Each number is 200 + 40 x the weight over its row's rms, rounded and kept within 0 to 999. Layers, rows and columns count from 0. The size before them is the row's rms in percent of the matrix's.

# layer 4 attention query, 64x64, rms 0.188, rows 0-25, columns 0-63
103,198,111,205,152,212,225,236,174,295,208,172,214,212,215,132,214,186,142,151,255,219,199,172,172,220,175,219,204,266,261,199,241,300,222,220,174,178,226,187,201,225,265,183,166,262,123,197,162,134,185,180,206,259,201,235,175,221,207,166,250,134,203,153,174
089,157,192,306,223,207,244,246,226,221,218,88,181,156,244,168,137,207,248,206,210,224,176,192,154,200,264,227,180,191,190,189,260,213,171,154,162,193,184,205,171,234,199,139,205,151,181,213,118,156,232,190,235,115,206,158,250,225,283,196,217,212,194,243,227
088,172,249,241,158,171,228,152,179,206,192,202,231,237,219,200,225,129,187,183,148,201,243,201,288,245,172,202,142,132,212,254,173,224,165,214,224,274,211,206,135,177,214,197,206,268,185,205,189,226,95,196,170,178,180,236,202,168,206,154,209,292,127,167,133
084,225,225,260,235,203,222,196,164,187,139,237,197,174,201,112,188,167,184,80,196,204,193,98,213,187,158,269,153,163,183,230,230,250,296,215,239,192,225,158,240,218,203,238,212,235,201,167,167,181,242,237,192,164,212,212,261,217,211,199,196,177,181,228,110
087,175,195,234,286,249,249,182,214,165,219,160,223,200,256,93,130,193,159,163,253,258,187,204,251,184,193,167,194,187,182,182,269,212,169,130,179,185,233,230,172,224,183,148,195,223,191,275,151,230,241,171,181,192,209,176,154,260,166,222,218,184,249,114,246
088,175,290,237,173,158,165,227,218,208,153,115,246,157,157,164,135,178,252,199,197,214,227,200,200,221,243,154,181,254,202,227,207,175,216,238,152,208,306,188,212,119,160,191,229,217,188,148,143,222,193,247,260,273,169,198,186,211,213,182,261,200,142,229,169
088,232,161,190,252,215,242,201,215,196,238,257,179,148,155,241,272,232,197,194,208,162,198,170,157,232,198,186,144,163,244,243,196,154,168,155,206,175,165,194,215,180,211,238,193,170,143,176,334,218,200,205,247,167,189,139,198,154,223,257,131,182,152,208,302
101,165,170,240,283,200,223,232,173,212,200,201,225,277,187,226,207,223,151,187,150,200,232,231,180,198,229,166,237,162,199,262,246,165,215,193,282,242,259,158,299,104,172,182,137,205,222,173,227,199,137,155,162,208,197,209,191,229,166,193,152,237,160,167,125
096,246,251,250,151,185,258,159,228,150,243,212,126,205,247,196,197,236,193,181,212,156,227,173,149,220,265,310,178,174,260,129,245,216,154,168,200,213,207,151,207,251,246,191,263,179,125,191,247,168,178,178,206,187,172,166,133,218,161,202,168,195,190,257,198
092,169,192,220,158,250,189,199,206,220,186,163,184,208,215,219,192,194,210,170,202,189,276,184,288,220,208,99,186,219,160,179,121,243,198,178,239,274,193,195,236,246,154,164,179,213,178,176,212,228,278,157,259,271,179,129,261,155,236,237,175,180,153,205,120
082,115,175,251,256,183,214,207,216,240,259,222,209,187,236,162,168,195,193,133,177,213,133,258,172,208,260,208,246,256,224,185,223,123,216,178,188,136,225,202,147,188,253,160,169,145,198,231,237,241,126,216,156,205,144,166,190,179,292,209,253,170,175,219,159
097,176,182,178,180,179,204,231,200,204,263,157,185,246,277,160,209,162,138,233,152,164,259,98,149,237,162,136,166,193,180,172,194,220,222,127,229,179,199,161,215,183,244,204,205,192,209,259,240,243,220,262,188,224,202,251,186,221,185,276,129,292,165,184,200
104,266,200,230,207,283,213,128,177,233,142,160,183,165,204,201,283,257,238,182,125,204,181,157,168,229,288,158,162,183,193,217,170,160,221,153,186,261,144,193,194,247,232,168,278,230,237,218,223,225,196,175,227,134,175,155,202,209,234,216,205,166,262,171,236
075,197,180,205,229,254,248,270,163,206,170,253,237,161,159,206,136,165,205,208,286,221,195,163,180,286,188,238,172,215,267,180,202,177,262,184,132,230,216,166,234,185,187,120,186,198,141,150,238,211,216,147,191,197,205,218,198,266,104,188,271,193,232,178,202
080,120,254,131,223,146,190,188,195,202,147,172,184,208,227,221,270,193,276,214,180,117,138,256,185,258,206,180,269,175,201,190,188,231,237,190,214,225,169,127,229,225,162,235,177,198,184,128,248,221,248,173,262,158,235,221,238,241,196,211,206,274,160,171,225
097,237,258,230,298,132,202,180,167,182,174,252,151,215,124,241,163,204,246,195,193,225,207,135,152,216,228,132,249,156,169,187,220,225,190,246,209,158,193,226,181,274,169,243,236,229,185,201,210,228,236,122,255,222,153,218,173,243,203,171,119,140,221,199,213
085,171,190,163,201,179,253,136,166,150,277,203,188,120,238,226,164,261,172,213,157,220,106,102,144,221,190,203,186,252,183,196,153,238,185,214,222,213,225,232,194,199,217,178,202,265,223,181,221,246,181,212,289,198,273,198,259,147,252,190,218,161,225,210,178
094,230,165,230,246,243,197,203,219,122,258,277,205,168,235,118,246,184,193,279,201,226,179,149,217,209,202,225,164,227,186,195,174,191,112,132,136,160,148,180,162,203,211,247,165,218,173,141,190,259,234,193,208,283,213,209,236,185,238,220,258,173,263,200,204
096,171,110,234,187,222,165,276,211,175,192,240,234,204,190,184,185,225,211,182,180,207,209,164,297,209,213,176,218,122,200,206,159,233,278,150,164,202,239,223,135,170,148,178,196,175,166,284,257,155,195,279,196,195,200,208,191,200,235,121,260,265,207,169,168
097,211,150,210,207,139,228,143,190,220,226,273,182,183,217,151,180,240,213,216,155,246,177,126,189,216,264,265,198,191,196,214,146,207,257,178,226,196,205,167,185,214,231,193,209,271,180,237,136,246,182,156,255,141,170,154,214,134,233,238,271,131,118,243,197
093,188,171,122,213,212,150,223,210,221,166,225,160,200,181,263,200,194,207,214,212,196,289,235,216,249,149,213,237,238,178,225,193,163,111,295,140,158,137,215,184,252,182,191,201,136,264,178,231,198,220,143,265,115,184,185,232,223,193,203,128,191,228,225,201
098,269,174,144,199,255,187,128,249,157,209,191,249,214,195,204,184,283,210,166,185,213,167,177,180,185,219,181,177,233,245,121,182,256,198,233,145,194,263,212,192,211,173,202,256,188,170,227,199,125,134,126,178,212,129,249,240,226,245,237,207,286,153,189,214
104,205,201,172,240,230,217,170,208,286,116,173,224,201,219,156,189,136,185,166,159,198,157,147,241,193,166,270,142,270,229,162,201,168,149,221,238,193,210,141,225,160,224,223,225,240,191,193,149,181,253,205,253,149,180,250,205,220,206,126,267,148,233,277,206
081,168,158,192,197,285,192,227,194,165,194,132,215,137,134,137,204,164,246,142,209,204,249,177,247,185,233,251,158,205,221,164,239,194,226,183,195,146,170,247,275,192,178,182,187,226,177,296,188,101,177,189,207,193,266,200,259,230,199,208,276,213,209,151,200
100,253,203,176,145,245,169,192,225,219,209,221,161,163,171,246,220,210,147,157,194,161,119,242,179,238,211,137,201,197,149,232,140,201,131,216,223,247,216,211,231,252,145,223,225,169,220,163,191,263,245,158,253,109,257,291,202,273,161,212,197,170,212,192,194
084,194,230,218,180,163,148,305,136,233,254,230,154,146,265,143,198,166,202,248,234,224,203,180,197,168,187,243,229,203,221,160,179,238,136,199,184,189,205,204,195,248,182,242,222,189,257,234,207,244,186,139,244,99,169,119,158,202,190,182,236,185,250,135,230
# layer 4 attention key, 64x64, rms 0.174, rows 0-24, columns 0-63
102,185,131,250,174,202,254,221,230,210,202,181,245,178,292,116,168,208,206,199,120,244,214,212,248,209,236,180,165,191,259,145,196,169,234,177,155,187,259,184,231,171,230,184,235,285,205,172,192,187,119,159,155,174,232,163,205,231,182,206,279,220,175,163,129
102,197,179,226,207,229,184,213,196,226,208,179,274,207,134,208,212,259,171,212,149,252,192,259,227,131,225,223,136,240,318,220,195,146,241,192,191,144,218,163,207,181,167,221,234,198,126,211,179,228,144,190,134,208,172,177,231,111,176,198,176,223,202,268,272
089,212,116,194,195,212,293,237,186,196,173,317,149,118,197,192,219,147,57,243,212,242,182,223,139,198,198,201,249,217,240,205,177,260,222,222,220,243,246,167,208,183,210,148,178,201,191,164,237,230,199,233,189,231,226,179,210,196,197,186,180,231,199,167,220
088,143,186,243,125,274,194,198,204,103,262,204,207,221,226,208,209,181,126,194,141,165,228,272,241,231,169,130,175,151,178,197,210,277,210,152,217,225,176,248,230,135,121,225,157,187,195,222,258,207,172,198,233,205,230,191,203,173,276,210,239,221,176,205,180
085,186,251,234,214,152,235,226,241,158,223,193,213,191,213,175,154,201,169,160,119,253,209,191,167,227,243,238,203,238,176,138,167,141,207,155,227,183,244,247,288,199,218,278,198,185,198,242,177,218,213,184,116,179,115,132,175,165,161,215,256,219,179,271,249
082,288,202,217,190,198,223,208,185,213,184,176,165,199,213,197,239,235,190,152,195,223,236,201,206,162,210,179,208,225,221,220,256,209,236,162,197,228,165,177,163,226,104,149,242,196,81,213,143,93,173,163,213,283,218,188,196,196,251,128,258,244,258,224,220
096,169,255,211,134,216,130,178,191,163,253,222,175,181,191,275,164,171,255,276,218,247,142,140,186,203,148,164,222,160,238,217,168,201,93,259,174,150,203,206,211,264,220,166,239,236,166,175,248,185,263,187,144,213,250,235,174,183,230,194,197,163,218,240,205
101,227,192,148,168,214,152,221,173,238,219,226,118,179,179,234,200,327,153,187,269,185,161,135,148,203,216,252,195,187,203,234,202,267,201,165,144,191,181,257,252,205,242,254,222,212,187,164,250,175,195,132,227,138,256,214,182,254,223,186,166,157,193,172,166
093,179,208,203,153,142,187,210,194,188,275,299,236,183,187,151,190,122,200,224,216,213,212,210,231,206,230,186,192,242,257,193,252,277,146,225,210,133,236,258,205,222,179,218,222,212,175,195,199,272,101,150,119,144,159,251,213,147,151,189,211,201,195,197,218
090,189,205,226,227,115,271,253,131,149,218,196,165,194,246,209,194,243,210,210,221,214,205,208,138,220,157,118,153,198,167,213,210,185,199,108,181,176,196,210,240,214,240,234,280,163,188,106,163,199,221,215,220,300,183,175,248,139,243,220,199,226,237,181,208
083,227,222,223,184,191,156,124,183,217,143,255,193,96,184,258,201,283,225,216,150,214,226,191,246,155,191,207,196,228,265,181,228,188,226,188,194,163,217,133,163,225,210,268,221,214,257,189,175,208,120,195,138,199,219,187,109,228,252,168,214,175,128,211,240
097,227,186,193,213,213,225,214,231,190,232,189,206,247,140,204,223,208,173,200,171,270,206,236,162,165,151,85,229,203,170,172,121,265,158,155,240,189,228,249,237,239,197,161,215,234,191,204,193,216,201,117,224,172,204,202,212,234,184,269,115,247,125,129,256
111,194,238,225,236,233,125,188,163,186,243,270,227,225,183,216,252,188,247,229,194,171,209,179,160,192,182,139,222,215,201,205,225,131,189,229,127,215,196,264,230,223,182,200,273,176,276,200,272,184,183,193,141,184,230,110,182,108,181,190,172,112,181,234,174
080,116,183,238,158,181,194,212,180,238,189,144,189,215,246,129,250,136,207,156,181,236,174,208,263,210,166,261,187,220,188,217,254,231,129,196,205,251,235,252,275,224,259,167,216,164,185,253,131,158,187,154,194,168,178,171,149,268,220,200,274,170,173,220,177
090,134,148,209,298,241,149,211,176,237,215,205,185,185,101,216,173,204,184,99,275,180,203,229,244,195,232,187,214,173,216,231,154,208,205,260,210,187,243,188,244,233,157,223,211,248,193,189,158,164,272,159,257,209,208,160,213,194,210,215,169,100,240,166,195
102,248,174,112,240,173,160,195,210,170,236,259,145,219,227,217,124,190,153,179,246,215,252,172,215,143,176,256,138,204,181,227,224,182,185,192,184,232,249,264,135,217,165,217,220,178,166,255,242,248,260,195,216,108,147,181,204,150,253,221,250,155,232,181,199
093,176,157,221,199,234,188,183,216,164,243,186,240,155,162,199,128,219,237,242,200,204,146,228,191,215,114,158,266,194,170,176,189,173,167,143,219,204,268,267,163,269,196,247,231,203,157,249,174,163,145,255,174,167,254,190,293,210,167,172,277,233,238,210,231
100,214,222,180,188,157,222,215,184,117,235,210,240,144,211,141,189,172,272,224,94,267,171,209,219,232,112,198,200,192,166,212,165,191,155,167,252,169,180,212,257,143,157,194,225,211,227,279,217,165,196,218,210,168,161,208,253,214,192,231,209,181,169,280,283
091,191,244,262,210,209,184,223,248,162,164,188,188,140,182,176,207,195,271,165,196,138,138,280,180,194,202,242,177,227,313,148,189,220,168,200,180,215,200,195,216,231,155,183,223,145,198,134,224,236,269,200,246,232,251,161,135,238,162,234,159,247,158,244,253
104,207,225,192,152,263,194,157,211,125,201,291,214,179,228,228,233,181,248,192,154,173,184,243,210,179,153,162,222,186,166,283,233,219,191,118,193,173,258,286,199,166,126,226,180,212,138,178,188,247,151,233,103,206,206,162,195,211,231,221,212,241,195,258,217
101,174,189,217,216,150,184,176,166,254,162,190,213,246,186,135,164,229,219,229,257,204,209,171,230,145,192,236,180,174,144,211,213,199,193,301,99,210,229,152,136,197,225,202,177,198,249,154,137,254,279,196,254,161,150,254,246,210,142,215,169,182,225,239,247
092,214,215,216,172,230,227,289,206,199,147,211,249,239,165,177,154,170,192,233,198,207,199,274,164,206,235,149,150,199,149,176,202,142,181,193,192,208,246,231,159,237,136,135,280,158,214,224,121,251,160,251,185,211,217,249,105,172,171,218,181,175,199,283,197
110,144,203,197,137,254,205,177,204,250,159,164,209,237,222,124,240,198,239,194,114,195,213,229,169,124,241,151,187,185,189,240,205,162,266,193,188,245,253,280,241,134,194,179,128,252,213,278,217,143,174,242,213,200,157,187,217,174,221,225,233,224,232,149,172
097,139,216,258,179,194,224,228,185,253,139,114,243,210,240,155,242,179,202,136,118,159,194,262,228,270,213,230,226,147,223,152,180,156,218,239,220,195,167,263,153,156,188,276,209,210,205,203,214,217,258,200,103,232,242,188,156,190,196,206,210,164,151,207,203
100,167,168,206,226,236,190,156,98,225,228,216,161,240,205,205,156,254,243,148,187,129,223,224,213,240,165,218,251,186,136,250,163,218,216,205,115,252,213,212,231,247,174,204,221,204,214,206,184,202,203,250,236,226,172,240,214,204,69,183,182,230,274,181,137